Weights of a small transformer language model: 9 layers, biases.
Each number is 500 + 25 x the weight over its row's rms, rounded and kept within 0 to 999. Layers, rows and columns count from 0. Numbers have three digits each. The size before them is the row's rms in percent of the matrix's.

# down: layer 6 MLP down (transposed), 512x128, rms 0.13, rows 121-300, columns 96-127
# up: layer 6 MLP up, 512x128, rms 0.128, rows 122-301, columns 96-127
down121 123:552538500486476478498474496504483468506498489499476468491490495519519485546513495482470520494515
up122 112:424480509516512510499500511495482485534487518501503488530498510511538485442514488509475505479495
down122 112:494495511541488494499483476540495491543516508480510517485478500477515481481517485477500542477539
up123 096:501506561491490508515545469485487468480506498494479486499469523489497520483499494481500518489474
down123 097:485542512497478490478453522506519516462520475506460494465509495518516485524492496497476501543508
up124 085:500501516465488479489527517510506480491523489533486489516526483479476516498477520481483501548501
down124 084:492493525497475489494525522473466496493495457527497506467455501509479472470482492472517581518465
up125 090:535539499508456486499514481508508533488481498544511505509516471496490491514496552527487505539541
down125 090:512470506483504484488496510529498482518475515461438493464523522496540502518494515483539481473474
up126 089:469506534474522501463496533471487507464490463531483497496500502528475481495500488502501507471502
down126 089:523522472473529481495482516476507479505484559500528460496493489490535573539506485505527535522499
up127 103:520552484484479498545480494491507479484434527507511498520501509511510437493501541470491512450477
down127 104:472496501544510515473500527504492502521481540491494543470487454498504508506515504516468461483523
up128 110:512519507491529528467524474473519532498491508503507493437488478467526501499445511473538528540490
down128 124:486484494466496512437513550552513518467473528488495494507538482515527519542544542507483506481497
up129 098:507530492521528544512504501494461482503478504481520499493498509489470493482512521514479521472484
down129 095:496508534548498506486561524523498542489524490497498513490471505459501517472516500457507511462512
up130 096:504480493521500448494512473497480494483470541524492479526522529462548472465542453440474511525476
down130 099:479508527497480472542498554536512506494513450486508491470449466548465497502480516565472488514509
up131 094:515509484466480537510483485506509472526490511513516501516524478451505513478461472472515533538498
down131 096:524515512480483478494481528602463481476507515483511496517529511516516516541543487510484482486478
up132 097:461486509475508499500508488503504477485495483543507492532505502458498474497539480492447558457506
down132 097:531468482484486481459489501523536505487530473503504533497484530519530545476547498540492452508494
up133 110:488475514503520498521568490485525475512503549494449487469492473520504489503485493480490486506495
down133 115:533499500495497520492495542505498513504516512510508492558462491499483535536515464507462472486489
up134 096:476502482441487484511515530509471477501515490508539463503507497522473509467468563475488505526464
down134 096:506533460527523498463490488522516500481540458554496498490491488490503525466470502463528502466478
up135 103:490482482522510521484566526480516531464463540506505507503475488531502500548496530498494517504499
down135 109:485494510505469526484487477428521497530515537520526498536472485503497493482485486513514546513518
up136 101:492541458476506482480503521490528515505486501524527495527477475493468479475446479509515514490517
down136 099:457478463530484480450499525477480480489509497465474524479489531537521479553515492467516532482514
up137 096:475510559468468509487502494507478491475518542509498515432517534472517497479497453450487509474479
down137 099:487511510458518507471528479453483446453478491517506510510521486507513492513510545477513471468477
up138 090:461498506524528477495510483491522493488466515509521503499487508489504512510524522491491483504507
down138 089:517510490541484527504537484488489496482510500495511480495479512483505573471478513511490419499494
up139 106:532526522495593475519489544504471443545494533525514505474486506503495493498443512494505501502453
down139 110:487525492501510479486484504554453507516494477524499512479481473478504507471501518486553473495512
up140 097:510513544460550497543487541491513511463466530511497508496506530498510488478533477450477490507460
down140 094:482512516512516494514437531505489504510471508463561481510538517532495486470472477486495548494467
up141 090:520509497561511500551522495500489510472501543500517515483507498483512482502513486447511513476541
down141 088:515453536480518492455507499454488503459437513529474489516489467516521493501511497489514486519501
up142 092:534495482458497512508526491476511465482512536543490483494518561508482497485515529497501491501490
down142 086:493496501529496490533462521484478476522496531514514518466466441477529455507492527489525541485510
up143 101:496442456532576506545516477501486494496473493489537497557534481521536508503498488484500510498486
down143 099:558553536530545498512503508492475474475494598493470501476445515505493534545500496507490522481469
up144 101:515499516485517491548496513500511486442486523529535497490515506557526481477518485461483509480501
down144 100:528529526489463451512498489552486470524520495509508463481482480495482472486519509515516534527518
up145 102:485504497493513521539501512480516496488420531493490504451498529500469483514472494457516497562515
down145 098:529470498515446507477528456461477494514527512506529538513477487482544471531529515464490486501510
up146 093:447488522501512520478499498473461492487468507507486489527512525526491485519487491533510511467487
down146 093:473517467468510465501517473542549535500504437495537528483488509502507467490507489516493535504548
up147 107:494525486510532490525538545509527485492505513515502502459436493468546472513520502493473529519494
down147 109:510524504524465523498520488500490515515468538527531478545501483502501508524488499482502541462528
up148 102:480518465537562511509493485457514499477482541497523499505499485545492507500488501518497512521515
down148 100:496503486562500565544502511494514509502491463455517467528464514500451514463506506469512513507564
up149 104:474536512520504504488540518503466483465509517469517501469521488489496475502534484480507518464567
down149 109:446449513507518458459472506475478478527491527516546467480509520473473525475467504540506514522474
up150 103:546507447450519495504485474489552521526498496519488484517485515516527480515480524516516505508491
down150 102:449509511533470467498495524501456525488489487494504544499508487498468513456538480472481540494505
up151 099:531530507559504473505532506451525498522480541514482505502487462465519492474435477505487511499508
down151 100:501456485506550521453502495513544464491509467503515502495521492501510567501527494452503461464505
up152 097:535534515452496481513511507488508460474513489531513468505494503497504497511462552523466521497517
down152 089:499491519487518481521467531535509516507470491486509501502478480514505459513492479502501498469469
up153 096:508543505528518512486525484493513505493500493486480487526453513545497502515515528478471527510503
down153 092:440473536497475502520519503475469557524501471509520546539512503541499499476527459507507524494539
up154 118:491510509503470507513526505493481489503506502575548511447492499498522493496508494506496510495454
down154 114:506517497509436493504482490596507490505498513512535546463547512488499455493507529496538500502510
up155 112:505467518529481467507497547486495485495511490493502490495537490505520482496512455510487487538516
down155 112:518518487515518550492552489487505506519450524502469545494481495494520495508485473432497451504512
up156 097:498509458498466517522524532492470532476496534542474494499479542558515482491507503508485483485499
down156 091:516524537468516522502487508499496451497487539495488461489504469479509499536485545474516471527484
up157 083:540475465489495506546505516512492510483503494516493496499532489500501460530468479484503491510503
down157 084:474479537529509486515502489515496496541475507484462468520506490484525499529474498513495488517510
up158 097:533490532534505530490535505483512529488494541480513523499507512495503492469500465491490488495500
down158 093:472514522489538483488507517514480497546516478501445543529477492485498525556475521468499434505509
up159 105:469493487501492454488509515442459474515478525494508462519503521505476504467485502516502498464472
down159 103:496489501493519501485509514460458516476515519499469476466452518493546521557505522467489436525490
up160 091:459489527509524539545517530464536474483486516529484507487478528481500449519486488497513496511451
down160 094:551546516501484510460494468554512522522551525505481473510512522475493530486518526515472465464509
up161 092:483478506523517508484511493479511505492474518511483501468501499524513502474475505481530504499498
down161 090:534518545522486511473548473527477484513514464487487479470513516460521513486486501508460484475471
up162 108:483530494473495468515510481480509518469509494522496464471497520511513489499544479534436530477480
down162 108:473484506485506505507505466542487522527489473530490497512505478516493496517532481533509463476470
up163 088:460472507475475465521465537486512487526491486519509439477506480489508509484459489472479529508424
down163 088:526524487485493488533558517513484517458507518543482486512511509523530512540459512501512520483482
up164 090:504487491460527514469516507478513458534466488477461498522511444504481511510509489484501513516493
down164 093:504450520479529524501469486553497484503512469522509442469516527511545494499509536509487497512460
up165 095:466453519503495520502525487481479490491476539485509479519488493513507502461471487489493494471532
down165 096:518501508507504551497482538519471487497514513486499499471482475503506535493491521482509486492493
up166 090:481498531522469474487515537496432520544489545517502504514504471457546495522464529509484516466489
down166 086:494485519512491524449492509514521504516536456500509528483470532511483531465500468473515546514490
up167 090:487537481528521500512513526518542531449461489505544491491458488479508462477487464477478546520484
down167 098:484429486506509507481481466455483489507539541480517502496500523491527490470484479502495466469513
up168 101:465499514498503467537511510496489509494499492549529459459499538519534482467521451515481514465502
down168 101:440512452505550478540480487521480541479481518496442458495474476510542468518491500495534513503500
up169 108:511502505527508468505468518471483489484503539504486491507449492536520485497523501531508497535474
down169 101:507470490480542515492519505471497489458473535488455498539503474529517547522510458499463534461533
up170 097:524525471511511521520472498517532465500509495580495482497487499508523494486461516513497531494510
down170 091:520528518503513497447473526571472510501505521501523472522470504462476527455517472508533518497504
up171 117:481483543533493493506507518488484547499493510515506497474466457560552481529497482505479512469518
down171 114:465522533484493487517514472501483521457525499473463468499471536489474488516471465483492482521484
up172 089:455451443511497498527519491486533469493468508520484490503504477517510519441492488505524470560482
down172 086:506488486508493502510514463473502543480507526482524501493504493487513532519538551514450466453502
up173 100:538578511497490488473535454473523500461504508516490497513536485491500492512473501523461517514554
down173 102:494438483490540534502486479449516475551490518519514479503502484485509541477447541478544464524465
up174 104:484502529577520455495475514480485491512499465496527440463510438466522509496455523480488519471495
down174 100:501531512494505521534532498483478529473496528510470523496502486472534513519483521468502488499490
up175 100:515502490447506498491487512485485513499514522536469490516488471538526462524494481488466500467537
down175 099:519487488533529520505493511531496491528480493477499520522500495463482530515500529541503497504520
up176 093:479544473470493500536520486516511464522512478527524496522480506480470495462486520475490519537515
down176 089:467495500504485455509526514489500518524514456487529531475492490547482466458543517502490577478516
up177 097:484491534550471500492529487448483459455492498512515476514516496494496503523523511517507509515477
down177 102:517531494483538492534514509435494483496496506515494465471542507537504583475481491497487429515532
up178 098:505518479519499512492559498506455521474463500529501520546508522576502473547479507534465518439475
down178 097:474480532485481498503480505515513514532494509453510495487461508423459518476463480462502514533511
up179 109:490519514542551518500508514505500535484474486516508507458492447488516474494479537479462509505484
down179 107:500474492511547472478504480452462460458514457497528443517493548537517487499480559534564508485483
up180 101:460473489490497425492519458502497490464505520512534471541520528515447485506545475461479511528468
down180 115:522505490505505559473508513419475508495474516489436494502481502491522522531449476511500472480519
up181 091:526507517521500494499540524490482513498463514515456467499479482514507479495445472497490506453528
down181 085:486453487512486532543471499484522445488480518494496534488490502512516500500551487532519488523494
up182 106:514484513473516471524513521478477498431494535511488511492512546534529487505520491486499497479459
down182 121:489521496498563479526502538511509490518478498483523488491498433497485451522529504487536552460472
up183 090:502464475492501560527542535471470525475483516531470489517519493521515480509495498520466486493509
down183 086:471501501505543521537490541495459533462468510490519523529469500522523482495524503517484455522484
up184 089:502480472504507514583437499511494498492467511510512478467531519539502465488511487511504514556487
down184 087:538503486508521501467486469516477467464526521510521514498462488493546511506500462503518457540487
up185 103:517492444479493519555484502507500476489525516540506478514481531493505471514473467485527509505459
down185 102:516521527509535480494503516490473503548540473570502511524460504502541518521560519494521528508491
up186 086:449459508497514494472510483463487455540467525538507480556527501484521489476515475494456481506457
down186 087:507477523529508487522532508488507516458514526490499524452461524512515509482500519480542396495509
up187 089:532516473513475450489505470511483501542540509469522509491482485502508477515493535487498525475527
down187 093:497513528523474540474521498597509488514499540482520471496493523499484490509466488480469481511514
up188 101:480472536508486557518523498496486517484511496509463486515469467512489489503453505451507538491547
down188 099:490511499524494493494458484471511506522493501544505507485479495496505486473470485511493516514478
up189 098:474500543511563516506508516488472486494479507531492492489493503520530511509507484477504533487489
down189 094:498490499525466516513525527490486542456504462476516546467500535506509503495511475470490474516518
up190 109:451485491494460502527491474473478442497513579517526481505505476511489487436543548503491487517496
down190 103:483478495528451519555511514558506511485464472476511497530536508484540437498548527484501543487496
up191 081:476485486465494476521489493511514474476508495497539426476483483507481511476485487482481516513520
down191 082:551531494542487473502495513495467486502462537507490529520503509560507525489471480502490488487511
up192 123:494504519496565467521494526503473452474496503469493478499452449491508459474500496464462522469469
down192 125:483530513463478511506472487516479519492473496551494497484512496480515462525477485487497510514513
up193 110:519486480490486542531525536498478489488507510517476498505499447548496425494442505526507500487538
down193 110:525513568508522505526525469513518446516475507485512480501487511456508458470484506478495457534497
up194 102:445541507496516495543491484500508477479505498553547486465498477505513489445503548517532548471475
down194 102:481551493508485518484562519495502485531544447490501511492511503456494484544485471504467459487482
up195 109:526552525525506505469497475476515490472495512491501516477486513485462487518472485467524551435548
down195 106:489503492472468479494494540488520524503470464507509439490474504533508531447532478537514514545490
up196 111:501491486482492518547508521483479485482547525515502491527439468486482495474472537536472523526495
down196 113:484477514494512500485509521504526515514494559517539483476502487488473459443492459578509494471474
up197 098:489509516502500542508493524508471446514482507501486493486476435477510474482514496444480530487503
down197 088:474470447509480498497507469495496465489576457514513454521514543540474512490494452496497536502462
up198 093:481512489547507483517507501501507480514510503506535505501485453506492510520488540516489523464476
down198 089:524496482494453520466486466471523506495468514507526507522524497490509511514563471500517477511476
up199 117:490521516499551473522503521485506498518518500534535490471505461453523479462486514506470511520482
down199 110:535522498545523498486545485463498490511553496466507468439534478515496502487508499549472495470481
up200 097:497560494448529485491469499489477476443511520523496412504511494555511495496535469504486511503468
down200 093:445531477522507485519519506485543516458510520489525522499518491519499496473532464503554481538493
up201 094:513510497447481472471559470481502485532515516475500489515514496454516500467460489513487504495489
down201 095:522494496532513511511489484483464520482490461473499509498533493550461565492470509549495464489497
up202 112:484485512512511506500489557491441476484489516503517499482515484458532490469495545511497512464478
down202 109:493514513531493519516505534527507542515490504505486538531533530521511455514505529481443506442494
up203 104:496546531455502526517497522494495473490537508487500507442489505489498487501470546512466524479499
down203 102:472510515553475479503512493462503498513496482455504471489507516530514513501467558460526518494500
up204 098:487490510517482504512477507506567498512528509554470469453489475493500489507483532523513520563479
down204 098:487446542498504475496489479546463504543492489515445486501478483539496488489520526497498499473497
up205 094:519510497479524471518497502477536502515479525520464496499495489527472484464478464459483504523471
down205 090:512476511465481524494490494518529525520486426501483504504480503543493488535508511496510449479493
up206 107:473494534472516512532504505463516543525499568514528442536436498538481509475487513477462516502491
down206 111:529493530521493480496525473562520464491524478486478512456539482472504516511495507496488483493484
up207 089:478475513535498469462504466509489529555486545492509470496514470489501472457468480466499510522502
down207 091:471442535527492544497511495556496493490510498492488526546507522508486506480495513479487536493476
up208 107:526519491500496445502517516516455500524502535498480485476483491473533479514487508472484499484490
down208 106:496547495476476512512506512488537483509513481503454523530495510509509490549498510487516551499498
up209 102:490555517479464497495536480509486485463486482477502495537546507539479482516480572517475517499481
down209 103:476516506501499498493485497545474509523504527546462497509522503510468517469495480504495491512512
up210 082:533456515507502513486487486512493490491497505472497507489526502479503482498473507456503509535495
down210 080:518488518490486508528491467499489536507494514494483503508454490488492532549505479506526510492463
up211 108:508523514473479506480572496488540479497486532517472424485520491522473483514485509529482517500494
down211 116:493493447529537537469498504492514514497472463484502513537470489490479548511523488480486513520517
up212 102:513559483476509484494502494499457461512497492543486496512520558509536455488537446519484515509468
down212 107:468494556515495501501471525507501514485511442511565521495536541448527484480499532514490491512503
up213 091:493495520465490477529495553506509471492497492523499473503443511513484469466481488492518516503488
down213 090:506463495476505479472485458530463522503506483505492522493440497511486523550546494494573516516492
up214 101:491501510495538484484526511469519544445485503516509484523531522495506488509486467526513500455463
down214 100:464516466459476505519490481432498491536481493516516495539464473474482558466511477477501484522472
up215 098:497546506470506508525592476503486496481546501471504457521509471493464473512500507498470499523521
down215 100:478459472521527474530459481548509508477513457536522492475518455520495469516501516500501569521492
up216 103:499511492526545493512494488511505487473439504500459476486450477468518500516466514517502511534502
down216 101:536488505550519477546501470481492479535516463472503482482518528487511517519494525506540489517434
up217 115:523538525489509520525501545491505514453501532502519496523457496499506455489480496538488560468483
down217 110:484465501473512493479556505487496506505509502470500455492504482499494486526500524494512478483508
up218 094:491476546493543567496505505486546504463470464499486497511521511497537466507494482473432508531527
down218 084:511535510483527532498513486484463488526496571480528453499475466507486516466492524494511458480465
up219 100:499511542517514505517496519489466470518500545507443510503490510495482489515477443446530503494454
down219 091:500481501531542500468495486542487519507500499494506458520555529521436535499483494526517516489448
up220 099:484515513479480520503510465494475495455535515499483417512475512523470489520499516474512505498490
down220 095:529550503573529503515514454446492484503501467510482512484520503477520510530458487522547497504505
up221 104:492505496515565477472527528459489505504507517499478516485426499486509493477450496479502499468541
down221 112:482463504493504518538527511521513477506482479473526482501507465496498550498531509502527500485494
up222 085:488519493489529533461547515474514509510521482517478503482471483512528508535484485530445500493532
down222 084:491516493536477525527476493526478504506449549511495510517511492482494498523509474453560485499514
up223 097:502503493538527471497522537494489501499511496498507525453478431531540502520478499467424488479509
down223 093:454499499496466492546495507497553500519513497514526500543501511496517507524491482500524518524497
up224 110:502516491474553527528521495475511469472507481485498491487498508510508488472498474514499524512461
down224 105:512490526504473500499501491462518500518508476494537523504533495463514511544551529518531477489487
up225 102:526495514480540466485533512445486493515488521493552486557452516505543513483497517477525482484501
down225 111:501476522486525473484511512513472476505501497502527486502531474501520526459530498505478376506468
up226 102:501488506492501535478510493470539499484526505504483481498526510538522478507476470482464507500511
down226 104:524472501475548499492511468428521446548466512497486521466501489483510571491464477524451522478489
up227 099:526515475502571528531497513498482453501464501468540485520526482502508489497500551462442529486510
down227 097:512464515489478487530506507504481521496494591459522501529503484533493527463495451516497511515479
up228 103:506475484487524539494569510491530486522510508490460462503534464503510497538519515479463504505485
down228 107:473479503517520569502502480451512476502518508522514512547486553542491557512469469500544474534478
up229 082:524506483500495478490552471507509517486510483537487481489473484510494459534437452509503513477512
down229 081:489494482519497519487502531581477482519459535510475498478515516560496470510503458519502525473491
up230 091:535507468524509502510504559493487534505499488473460470481429499528507501504530497495508492500515
down230 087:482529487507514486451523498469491499513490537490479482540530448467518494518518477504493467526502
up231 101:428450524489531511466495511447475504520490514562511448508520509514496509483532487499493503483478
down231 105:550515477496516535513501504531499499470496471453519477498461505505494547501488478512500469474519
up232 113:495479481519529514532463522495448440496494495515538514491457499460521476465450527476502523484500
down232 117:547456504471459500515525498522484524490485499476479469522454493484512508511494494500469498451550
up233 098:466471508498517467507500497504500497505494566496483498484500544505527495467490456530506495491469
down233 095:506497506492499479494515501560523489510530508507476537495513493494528486535542551511524437519498
up234 101:479461536497515493510467552480485485522501528522535495517507498493523501464480539523497502465483
down234 096:513523505505491513501504475518496528467493506572452570498479484539518517499510510491487527522551
up235 090:502457491518513499507476487488517496509486512503477478492532471499530489516439520467487514489530
down235 090:543575519484535542465499529481492476518490536476531486455459493474516528493486517504504477506489
up236 103:497473501504506523517507503498496469507486506536493506520511492489502505491479506506499484515508
down236 104:478510495520555501490502521468453500512478526497498502499480506523522565519501489506519436461533
up237 107:504505524540515504513516525442452533480495501502482460487522487514482504495493530459480512499497
down237 112:475527521508509463483501520470538508487517486506487517542515521510481487519495511553517493483526
up238 101:512552489513494502518521519475527533453475513507493499469456513533538489489496468481490498482534
down238 106:490529480490506474443490510446497531481548442503545552496512509491458513504488540499542546507489
up239 093:501527480509525443528522515499532527528432526511488494443437475491539464498495477457490504533536
down239 084:506506506492511494518474514501468536459541517506514535497503507496469477506507514474502514485479
up240 109:479493501528488520534523515506533538468485529504563531512497499545500471524475489535500519496509
down240 115:544446549486529479488511535516482500492501462466453523510525522500503509547486480487449488487549
up241 098:530494456544492479504523507477479442524504559492496496548508486514502475488494565501503505467503
down241 098:520514443525462492446477463518534516496459495476543504495481506475490578504482510481539506466489
up242 098:475465513513519459506531519498498448482514497496509504507458484498475487515449523530528507510466
down242 101:498524468494500483509429488508493532499518482502472524480515542531510469482499482501494491519504
up243 091:505487487482523489500521501482507489449503463486515450473462490484518490485505504493490539496537
down243 087:460487441524506491521495509606511519535505468505514505522486515513520500492506500500528493511499
up244 103:502505490538470481483507514479444521500508546485522454527500482521474495507476541505516524442533
down244 099:449515480533522503458510485473464521492532500508471464525492502500425482546490501506523484497508
up245 103:506497470542558481487505526451484500502466527466533515486520466536517487501478501449480502472491
down245 110:540530496525511492512532490502509483484466475495434509510479498503525528565509512448488478511517
up246 086:523472457499497532503507510487531452497478538486503517530485467518435500522513573480491507532503
down246 085:532454481529506502519492509427498504452489505488508501486476500524541479464504485488532544513495
up247 098:507542560453484480538502497515455501465507519491507472494474469480506456475513547489484547471481
down247 103:500535525499466541495518488539509486527528511519512495497483504455516492465509498518527488517501
up248 098:466488506516501487516514504506467478472516494560533491508538474523478499505494494525468522485516
down248 091:492440463474528478504510502490498483515504479500467504504476530532505476463489511481516485521485
up249 088:487514482495559525508501522476514501482499497481514472488511517508459483508540494497499504564494
down249 089:482493469504500506503483502560491501487509452503510510530471511545505474482508486467518496518540
up250 103:509494515551515533511495516479461520488474485482465443447431469520500495531469511510522587504505
down250 098:490477490530492476505472489478483535481439524463553489519541528521539464535490515540537514466512
up251 094:510525541523510487540501500488469539524475502546535508521493511534502494497481475510496542478469
down251 095:486546461560501505471496508532471525478496505446449500466527503512495498503507448480477478446504
up252 099:483494500496505507492492529491469513529506532520478472515467477488480502493421488490520515484481
down252 095:534506470517502532554512481501463519542489525491498505476435516517481497474522493488479537489472
up253 095:468465540537551506488497503475494497515473500499472500509490519477523484469491457482522502507506
down253 093:449480497490493484511541508506493520457519512481478493545521497518502512474500506522479463488469
up254 102:518477527520518523505517543495482498512487489482559510476466481506483478523477513488512495498523
down254 101:500467515462522512528510462500506485510449540484516510502500485515541467478495471455530526487486
up255 095:568519501468516455489514489475526520483494512511483488508452524517513483515532544517450508538514
down255 093:496508522492477509534483490476516473503470468506519497463537506461516519477515535534558478506471
up256 092:497497499501519537520459539509458527474459491542466480501473479493494483536532505485494519484480
down256 090:511529545507552500492488531470533538519477530481501511537500469508499543494491446506490481459491
up257 104:513533503502509497512489512488496492488483506533516509457499497496512494452473512523504522536487
down257 104:530473498493464517468504490489480488510477514501456510487504546531519511501459533473490504534547
up258 101:500506521462516500529488564482473515484468555523471474489503500524534483491468541490447529468510
down258 092:454491515534435525413510504470551507499498481503515480515507503490499475519479526497523505518509
up259 109:545516491515499478517492508479501451468492498527484493465447474494526492506456488480490524484499
down259 107:508498525488447498512523499490520527509521505485514477513504507491474553488493465508516560524507
up260 083:488532521506493513450531532481524523486498485506498478516484515498471480517519535496489515542537
down260 082:503476495518460508498484477527498493519470544479498516451506513524539510521528454490523538476464
up261 104:491462514482537522478529485446539507516515511514517466540503525477483493480509524485532522502508
down261 107:525485470497499482493523523501494502443470531505527513498468517535522534506487499476497491531494
up262 099:475526519523495499533534545496488493508482533511514461471482507501488485490479482517505556498500
down262 098:541472466473495483491494521473491532494496502514527515470508477526493465496461503542497490498537
up263 100:508466473485496473511532500507470501459490484553527486508531441513496444500441496527509501482438
down263 097:508505476493509542463483506475511493538552469533506526493463457502551486486504481502528486529507
up264 097:560565511512498505518505458496537519515459515510505507491513472529527468503498518437484521506554
down264 099:501485521526499502507489497552492493516515490529497493473511478501512474451522500500524502494468
up265 102:495488488452508485533514572469494481493500486487501464472508469502506482493481515486446516514474
down265 106:532520501498484524471522474463499481512494558510482504447514502501523480506477535498542504535511
up266 099:516536496464487505483552472489535517490485513485498494531470558512513494508519499503477533494508
down266 091:485516511504568505509458540514500468484478521515519506499491527465508496538530513510502507529488
up267 107:472497540529482502533504471479491466502529514508508462475518475499466482485469484476519521529521
down267 113:522514485491494453495513514439492527547494482509487563476477535507505488489493503493477457506508
up268 100:487482481528546505500524540487498486469445549480488504483464491532520487482483517439482481494542
down268 104:519548489527508494505491508585483483511484502492487496482499495518483508502528513497492451472517
up269 096:511476509499493528530496542478500519497497522530488506484536484514567452504477502516476490487532
down269 088:489527480534520515503449503586490519510494492506536481493539507507488522478497505504493511517444
up270 082:488505512481489430540511510512478494487441498492502508484515448532526504470489504489478514475470
down270 079:456480549498491477505480523564474502489513502499505491495473513501484480498501509549499498517506
up271 098:515509473526463474487514489475478470488491530483532465481496501487489494490533491532539509438452
down271 094:487542493486497471495532500521497504508512553478517489539509523501463543518493481509502503495476
up272 100:493512515457542464497529465493498504467477484539503487500515532495508510480534502513493495489472
down272 098:513498506516498449466493518545503561478487482465518513504504548510497570485541542514500520437450
up273 108:512535495489534501517489489505513464492540488499548471503474501501482479491536501452498560485479
down273 112:500526504485470501461510465511531512491478478529470480535484496499511531489490520478520480559502
up274 102:519514462457521497527502478469494443487519500512487515521465477502525476517473494486507518475493
down274 101:534471495478505517488518520443518490470473424492475511535480480519513514556489509482499525500507
up275 097:467510460475509538538514494509493480471509498529511454495473514508525495509542495471440507458517
down275 098:492467475489527484471508488544510493478505461499446515498458497489540545553520513495497465505531
up276 103:536532526477487500493529548509464522468529483492510489475504502481469493499466535467507516481479
down276 111:551514501516504508510488477476485519490504471524470506530522474501482481489551460534499499522498
up277 095:517474501493475497529476550489500491502558451535497498512520492530513487494423505511487528505547
down277 087:513470524487534530498515514517500500497479533504500476485519499526514472491492488459502558487450
up278 090:565501549466529529510499488476498503479507510521510468536476495517505490501480501446467505520482
down278 087:515527528528513510526459534515474465494534473486450491476508512501520534471483474468501503509522
up279 086:527506492457495480495476527474448542509507487542518463494524447485548484520503498499506532441488
down279 083:479447467551499530483499531476514460536495518464451488489531487523503530502510481467524486492483
up280 083:501503513498507521493530516481512546489434541552447486485517481516499461474499496503521488499502
down280 091:582523449490469483519467501582504451516475490512531505503473508515481489483483485498486514492474
up281 099:535496457506521488548477536499558511486533506517504493487465453506485473466473492528464522537534
down281 096:498514517485477452464528500565467546490470501518491498486505519546513508460513516551513520513479
up282 114:464461488505534497528513525477507478501498509555510528469514489507493490484456520510504487485484
down282 107:507487528536512505522481490506458480544440520480534475508507486475474498495521493494486520459499
up283 104:483485564473499503509503507487519458525505536491504496469472480455495520475490485504514507516485
down283 110:479525504485520483511496474604536510475461484498504458512542493524491477486511489491485526494468
up284 122:504478525520495486496510493478495464522498531513514477515469461496484500455433507490517506488491
down284 129:541494485504511522472513523518452514516478492526476524528468517511538509509516512467519509503494
up285 101:481477533503493506518502503496511496484511525502468493549505514527483496484481509494506497531485
down285 100:495511458536495500490475475498467498492503529472512459487533487467469517478493521480483457526479
up286 106:498491519497520513508516514496523474477406533497502510506468515515514489506525479517470482536462
down286 103:506465509465496470483493482554580523547506507493532486503523502499465508483508467516522503510485
up287 112:480496524497512538515549534470522513485471528521495463492491498544532489491472488528533503502491
down287 108:523489467499531506561458489538512464511514459489532523549503504480502463508492510478491488535507
up288 115:473498516531492474490519531483494503473473508542540483503447432498474503494518509472484510450544
down288 117:508430529541511520493491491450484510525478519487503534499461507519515512481471499503480491516482
up289 107:529550520532500445512518491485467512434533501496497469508502518522484492465518503463510528475527
down289 106:444490480529553478489489505512495509490460532526460484491503478506489472521459513491516479480544
up290 099:503497473487471535475527507487506528472518501509516477516470507490502467516507506494477527479513
down290 100:501514515495567521493507492485488527503470453499508557493513528503541487518511505516479487503537
up291 100:467467534517534458543501529477546511493518514493535515469470524478499481494496456477471506472474
down291 094:539499501476457501483505460512507496495495522491466515502478528522512502516526521485586488546499
up292 103:480502505498524498502489509501503517522450534557505504443499459523484494464498493503443494473516
down292 094:482555490517468505512486491513500514491515464464486510510493522472515532485508509492524518457493
up293 098:500510484472477493493543542511505501489496504465522512543417463474532500497422517481496509498501
down293 097:486492494491522512498489505555484496503494500527476464493519487534500525497542491512529487488462
up294 092:460485487522505532491499502484509501534488501580462498470511503524506495499484493487469510554502
down294 092:480516491507493504457488505484485539516477552492505473489507532526466510481471517513469447502509
up295 098:505506491496490483530479545470586486486463520507512503478488480537487494518450485503512515484480
down295 104:529484487481456524490444489533481487485505520493511525493482486522506533506502490514491503496513
up296 109:506488470496534492567500477503519467465506492488509469480500509492540477473528514492500521530501
down296 102:497492515523493488491517483534478525491537493500457510543472495512497464519464525493458505529495
up297 101:506506504490489470531481518504452499481493535505478492497515508504522513463485481504493494492471
down297 096:452443450479509484499509503604516542485489456515522488514519483503494519497514525535508480510517
up298 121:476489466496488482514503473498501451478503528527533464469492493543561489447512505543518494492455
down298 116:484489519519515490530506496562475520539526474467545496512520485463512466482493484477481490475530
up299 081:506499495464504497501470491489486483515548506530492502522496493472529505476525505509453499544481
down299 079:467507528511514538537518487565474522460438514490518480500472490507506478547495537496548517481492
up300 098:494507522487480531529515530516511509496485482481526488447451507481519479452497516465490516498566
down300 090:514483520489494504488470526500499538505516449503511505491519482471457546477539499493507522526476
up301 093:506485524447518468514514511493480488419475525438470497486465511501500493502535480454478482508486